Part of a small language model's weights: LayerNorm before each block, ALiBi.
Each number is 128 + 24 x the weight over the matrix's rms, rounded and kept within 0 to 255. Layers, rows and columns count from 0. Numbers have three digits each.

# up: layer 4 MLP up, 1024x256, rms 0.0694, rows 127-173, columns 128-191
# down: layer 4 MLP down (transposed), 1024x256, rms 0.0584, rows 127-172, columns 128-191
up127:092124107155156139079113134156087129147127121157109109119172141132152079128119157128167117139112131133121139129111149146109138151144116087126097161116160131088130133135102143115143147118097136
down127:125129128110091142165100123147192165118115143135153129145119095130110112129122110132105165145169098136134149114131138113057111140130115108169120109123116112134146139131112130110100136145139099
up128:098125136129062158129152141128163127096112173165096188144104135149106141132132145122106110153155130134121140129100150142151152104143182113180111125126132102151137142081122107132079111151063161
down128:156155127120150149076128116135163124097134150135137114166092209127140121110180123141148125132111145152102105090108139061136130094145107109090128104135180077153108118145125154120152192109113190
up129:158140133136125114137148105120142149151135153147094107110102119174129120099056105136151122160101097124104186090139089105178153105134110115093105120125129098162154159129152136104140146126089095
down129:148129070116093124143114121141153109124094122138137134097143103148109144099162119145170139117137102130139150122137099139125118098089084086098146112129117121138080141097129130095158121100159134
up130:072134136127169124174131155102151157130162138196093139093105126175077083143098155114107115122107182166092161113138137095096161137153083192137143098136111118098141104144118184128141061138133149
down130:112130124125188097112138131156119142126153160132144149157115097123104128135158149146088141100109066121095126134191127085141107144131108126093117102091089100148124143123111166125123128141116107
up131:132134141109099129085152136169144160115189119192137150108097110127131103134122106138152090152151105121118146094119109123178162105113186144134069141166132129115146137123104116091094072166130162
down131:131136114130112104151095136119130152145113111136110162176121065128104156110108132136150130172117111111137188101070116102142136083097139126131146111155157149111150130162130071117090131140115125
up132:126177125168143152168163157111184132115178163150139149154108115186100095095106096124092151163112085080076095104123176108146185103146123114151111159093123090120112158125117094110129146137109146
down132:094179143158146092113119155150158119094120116140090134145131118143109107089139111111091164145131187105119094115122163140157151122127154173137138130112118115117152087123097162096099090152152098
up133:118147102119132097107144132146126124117140121158157128145154106136175131148101112161116169121151127146154120133092129124125113126133091152127066177161140119094109149154115163162092139155105127
down133:150139135147090141131148126119116106170088143096138138116078144119076132103126095152110117113146106136105116113152111141168156141139128069124150161133130153119135073116145114102149144113138139
up134:108107097176142132142109149155158122091097130134134138100138125100104135118084154104120166141155088093105137156093115086104137149117161140130119120154162142149123116152118174138089140162147144
down134:148113141133141097136098140116139125132128125114116140131122112132146133167116143118183127123080137129095100134110085143147154119109150128106114113112121104132114136165121125120149137135147142
up135:121101146142119112139113103149163117173132094145069143161089150136078104166117147162121124173182084092143148115116174149088097126131200148144079113117112140133182116135113169121110090180094141
down135:115090176112138127103106096145183128138149093118101161111093119135128131103136131140125124104192132089174153145075150164063128113148170144128076139119071107125177139104061136148208085182124118
up136:118160143137137089077123128157104092105139144151102140132133103108152153108103150132136151138127113100128133128123133146098148100108137147153113092130134127143179131119107171124098123137141154
down136:133145138139119105133128129169135149162104115112105116100161115149082097144175123130137082128110170154105106128156143108112123149115135151133138121106174172142130135127120071127100135128122092
up137:093138146158108138143122110124156112155137089172125149125079101150122109124125125153131158152132063138137104131103096124150166071104193133100125085093114167156162145091130120078101135154149142
down137:127110132053191104123128113126154124119129126124101141091111121093127121168168122137120133166105109122123120098145116142103117105138151099120141144117154120161126166130111139091140162146094149
up138:110160130159115142088155115161105191117133111132096148105139140129123148160114103138133133091115098095133134142142119140106122140133100158184102138148101095088137091141126141112133110127103141
down138:139157134156116106065126152180116118109111166106124120127133165151133108102134152075157110147158106122154124144137119104144153159105113135156116096105131125152134128126170149132106121131118105
up139:110141149116123166145128139127148153068180134147127149148118138140156086095089126192176088131087151133097116120154115107162139076153105108068157157122096128115131122109109156144143160139146073
down139:105108172144114148125203142104145113130147122134154147082112120121136161135125131129148093133094106181103091129126144114124119079099130152101165153098108078102112147111092104138118077122137153
up140:091131130132123071115130126113116179118145118181135127070140172088139131103124136156165093133122080125127103089134100137157151142091128123116129118155095149154184126119107173125110121133127131
down140:108115132178096110147123116138146147116142137110143115151131142137108161125161125132144136178099181128143130126136131092119131124113111171125104132141122154103164128139132121178093104140129151
up141:153120139124120126133150187118138082131177132130114111133161135137173162126123114135093172091145112122134124099144143143158134088104114120143094106134139094095089149137101104128104157129113100
down141:089114161129133132128123099074149143133123134116118139105136128156102122129097098109162121101132113158145122159092140125119127177141141130173163132132135141138111101111137122115142159117156150
up142:180165157133107130108153137121146134133163118122098148115071141112114107138117123129111107159100096167114123111133124113084193117090119144164109123100111100081137134095126128106132110157134127
down142:145086143119164150083113120154110115148101123116112138082138135110130079150123149113116135162118143166099189149110131104158096138126178129102164135099132154162123134117134137148137141120094110
up143:153142166130079100145152114098112132156139085075119128107126109102120122131129084141085082146125137106100171116127169120141143119163116104129125139140132117098164153122123161121125155145159147
down143:134155147115129145153133098145113139142157120108151141152084117125106081111180128089145115164120093099162162100102105160175153091142128140141090165154099144126111149158087114125127121128119117
up144:112134166152096138107131124101161175138126125140107134148104143117098134115119138110144105164213140169110107122161141136120148138136140176128088106145152104139174145155101130110150091151138162
down144:113122134110086130133122132089101116118150127113126080115120137173099122092108146141109153177129134137126118134152113135102153099130147120135090130143133128113187125156169097177134128177134091
up145:162154154163099126140085139129106122130137126172163124089138133059159118114116169138130128139093125125133124107096088108115122183133125095143139139119106159132099124097102135113129162127067151
down145:125124143093174122132110132144085120139174090153127096142095153101129114123159140098097124126143132128150138151124148116147144146125147131135120110102123097119103140128142140160143100102105158
up146:085109106149139079136155123122100140133083151126079135083137096119151117161104081139156147105151134096137169108119131115126155126109128077117103150108128172119119110157117146142130146144089119
down146:144117124099157142096172158110131145141094120166128126139152101128111141150097095126121124118110115154156174108109106087139141132108105082103132090126145137083129133145158114156107121124118121
up147:108131145174130176088155123156136128120111126104150162128127148108107131092128098154101120168108136106104141119050135118165133106165151118157134130120070091114154116126137091124127118176126146
down147:136135105143116066104133145081117095184104094131111094130198184102097186118139141112117167113095111166118150116118132076129077125147124113137108141114130158090129119143142134126108109139130185
up148:105136132150140132128094164095120134120129126139130140110088103133129114082101169149140145115116078168136130075119130118118139134163118160100109140148119152107098117133104151102130065139127160
down148:123105115132150132093147106165153112141128128124126163105173151110121115137182110093149117133155125123111120131149131115162141136148145121159150098118156086148130144115124124168156096155125127
up149:120125157124104123154150143115133149194144111134150138129133094105117158146147103164107109129152074138153128117120127141091121092092125132123145136103102170084116111156098138131145151161154164
down149:151108089108142102098118122144112113107134143107133119118125156145103086103094178141102153112123142135127116105133106147180123188201133131166140132137182094168102131125172115121125121120120093
up150:098111115127152102124153133119145133134147142177128160130130070151156133137112151144071131125082138084137149150133101131105157112146149123128098095115146102112140139168114090095132142144109159
down150:102092128139113149097136145085124111126140126139110146077125109132110143169153183124134157109169143129092132130148133122147140133132092094133159145130087139108158178091145127113130118099124182
up151:099128118126155149136091136104103163133123171133093145128135079146127121123087127086140136126125087146174162109116146074135149177135178129076100110154142148148126132140116169131155088160125162
down151:117094102135175144101058137127147166149099112121082100126138125100157093142098116137165154124126130140136120124095151161094111125147107136093152175129139130186111134145144161137136114100114105
up152:127160147141122135091177122122134171111103165151115140129122096134099142136117150131089121144134116122188140108099138108137114109136136132103091129152108113104147126152128119141137128118143159
down152:141156140081146158102140073115152130113176140107124131117100127096118162110145087148126151134126154142156121112115159136135136130129126135130128100121140118104157134167106121121138131128146137
up153:141162151135094139117159132155107129149103136131087127143109108133072095141105173125119106149167109141105109082120128134126111105142151129133112145098116107132104102120136072078131093141118141
down153:137146087117156104134098107105102103090145123108109154098137144133154182148140153098130140122142138132106112172141134130081105139164116139106139124116109095103117109155132113159169136149100134
up154:101110109144093123072150094173114119117070144138087145139146138148133100105115130123127115153172133120107132133120156151102142125119156105113137117116116096083143102160140107085110176146152079
down154:151139096147154164122116149123171114093167144153090135113151137133159132095123148128163127143151127126150118152151121120130111146098132128164097145129131168081124126149156141148113133139115139
up155:144165092134092153132092086109136120132120141118117139164119170118140075113121132173123169147125119117092134110127112125152156129120139112179076134127106168148195135146133146111146118139112153
down155:116074156142144127115184173148145125106108118137152072116128087138110175139174112073140124100137111117137131149134101124142103128141162141100158160120159105121095116112135124106119117094149076
up156:089146149130096115120128135138136128122152112125112088094138123092135143095160117144132152125120133173136112137133132119124150179138132174148119123122107161106169127140104113052132126143182136
down156:139124117166125142096114123113149122124127133155089157131130117082107136156109144128160154145130130090154123113150109117107115151117127103116096092124105138128049114131132094149123118107120148
up157:073160138126124139146141116107137113100149144127136130073117154123137123121123144168148103137147129103109120126092125109150156138108116126132147119102065162128123136146142155132091108136085141
down157:140138140150123131169162091133113142102102146121136119134138134134124111131123105117103123168147101131125146156140151121132120121133168126136118101134124132159123134127121135126123144082148132
up158:150135117147183108124126210150119095123124111127117095090089106127130130137116107143132127143159167135076156119129161138168120140150084110126098139133134139106120137116121131169148085144147144
down158:121183154124134089129148123112098118150079122103132119110145144115098107130136131108158157175119103122175149120106086129096127147151136134174089156137135115135143140109166108118157116154053152
up159:120099113141137107115149133148164138109096105114102122143113091163121112085132084113164071158094116114092133126147115116138092174150118138118122122145091135116136089111103164148088131145106192
down159:138139126123141141119150085123123150131131096146103110078114154127145114131138136126143129139190118109112084136116123113089113099127117087136139116166140166134123182105140147098124112115155141
up160:105123115158134136108153135145124152118120130116137131132147143129143089090104125122110101144123120145118137125098125200125159125136071111145109119144097122102143146126148114111100138155161163
down160:156112114086123121104116123099119100111188136113115103135107120131097128150170142104101148089094104163145133139149131086130136144129134144127155149117102162139124122143095130149143139091102154
up161:118127119171151113110119176124110110158088131113168087112090102120139152148197097157159079174132081143158133153100100112132137118125095152122134135116113130156123124099121122143123116160108135
down161:183125157137171141101153119144122108126137094087089091125093165127171118108058160127156165111112187107149135099152098070156142117115126113129149168111119130145144132146173097123104150127108084
up162:092102137156129108136150146123090085174169100136082129132109131126127131100118168136141138152161114114091105098144129135112184109160158123124118102106122155116125126135142131109158123160108105
down162:081104095107160103114073135142126113133143097125103154111150072126119144148130102114093123111150109102159123159127160182084172138145124119133091141161119092113125136097094110165161184128108137
up163:142137165123102154163175109134125094101140145111135128103083099125116147142122115144079115142145098099120124124128093139109118134097141112135084133148131198099154170122094145133143119137152176
down163:146109139132168143114115102125140172118152119138090139091146108115144121131143126147073155141080125181110132113132190088168148120117116132120131112149136140121131108165145134134127114108135115
up164:112120147131123101143110159155165183138161134116127106095070136137148118146108083094167159097146131147118173131091143124167134107100126107152119173133171151138131093101088178104132155140137104
down164:112064161087131170107154157128166114122166097164093104133158147148098138136170134141176112117165147091118172137133140116085117147097133117125134103128124124117090108141146142119161150160130141
up165:109104115172104157122152125135164156098101112108122146132139129156086168102129136108134137163113134136120091111116125131149133155115109137122132069071117111124147145105120109142131115133067159
down165:140126172114120096123178124140131127132085141189156146108122075174129120122128119132124081083141144149160104214092162128173108124121128123102105140165111132070134100079105150147140152116155110
up166:128150122168140124145176182163113134120145116148125150134152158142143112097119090120092098151138164125123144123121133097140118110154090140161127092103105155132135186120110122140119150138082138
down166:112137151117142137171138106115102129150109132079122108101091147126143120097145104111144101126137128103124127155100107131136152146127105147134150126098101139091099130136143109127110150124125135
up167:141145144139112135143107132120132133131158116139116142109086110131111125127145115132123141114124105153132117123065145108107151144121155085141145159103124158112156104121115145086122072128142138
down167:138124099114107118086125131168116099134116123126149081126160149122151093130084157125120130110157123152120122118112102172138107107129099159161166113157099101128131129153133107141131151106124121
up168:102139148162158129065174152134083137108124103130082137137119144134145133149149149110109165142108119044142109117108188142155090172156116124173098121072133122122160140134097134128150098118115106
down168:131102139135126113105124147146145122137159129099144126119140140132127099140077116149124116133117089133101134095159137124135123183166140159139135145186139160164151101069100133126161130145133123
up169:116130097156125082091111134149145143072102107129107109074183107139133146135139146099130150155126135107119139121119116121170122173110138164129112147097128117128153156120155131128102116105085124
down169:114094136113112181153175112085120112189133097154154124142113151098095132115112139152145134105157135106145146136125120138125163103146124101136129112145176141121126153105082144144151153102123113
up170:132112141135099081134142123115156153116073114117116125135092126120136159160140119114099108127116138132119112077157105149147159126138097160116132123135152131107143099144154096143114123167131105
down170:145158149128153140089156133136141132118136121126129146152120075122133101081127140124134137101096117119115122132124122129116143108143118115143101140114154138139138134115106095118138091156125152
up171:123110131151134149125100133134110123104137170120109170088132121137140122118135145122148150131122126126129112113094124129145114150082152154138107150139105139134114107161102148161103107119085151
down171:139101120126137115145165161096138126163094124139129106149068135104111134102165119084113098165128132155168119121150112120087123149131140125115133170122147178152117122121149108145140114122069130
up172:122173134130111112138156129090116149111136154101126133147115094171101151131126116116106102159163161112149150108136132112119151112131127108110123139162111149139191154113135101119120131139143127
down172:137112136117117119116192136097146127177125107098112121104125149160153144119096136116157159146146143132103159088156104111147162134081132080059077128138139154133096168130162115105135119108148129
up173:104123112160142105113171113149079103131111109133090100118079156127102126111175124164131103135121141144141132084135170137094110167162145139080123141126142110127126127132123092120144136132108096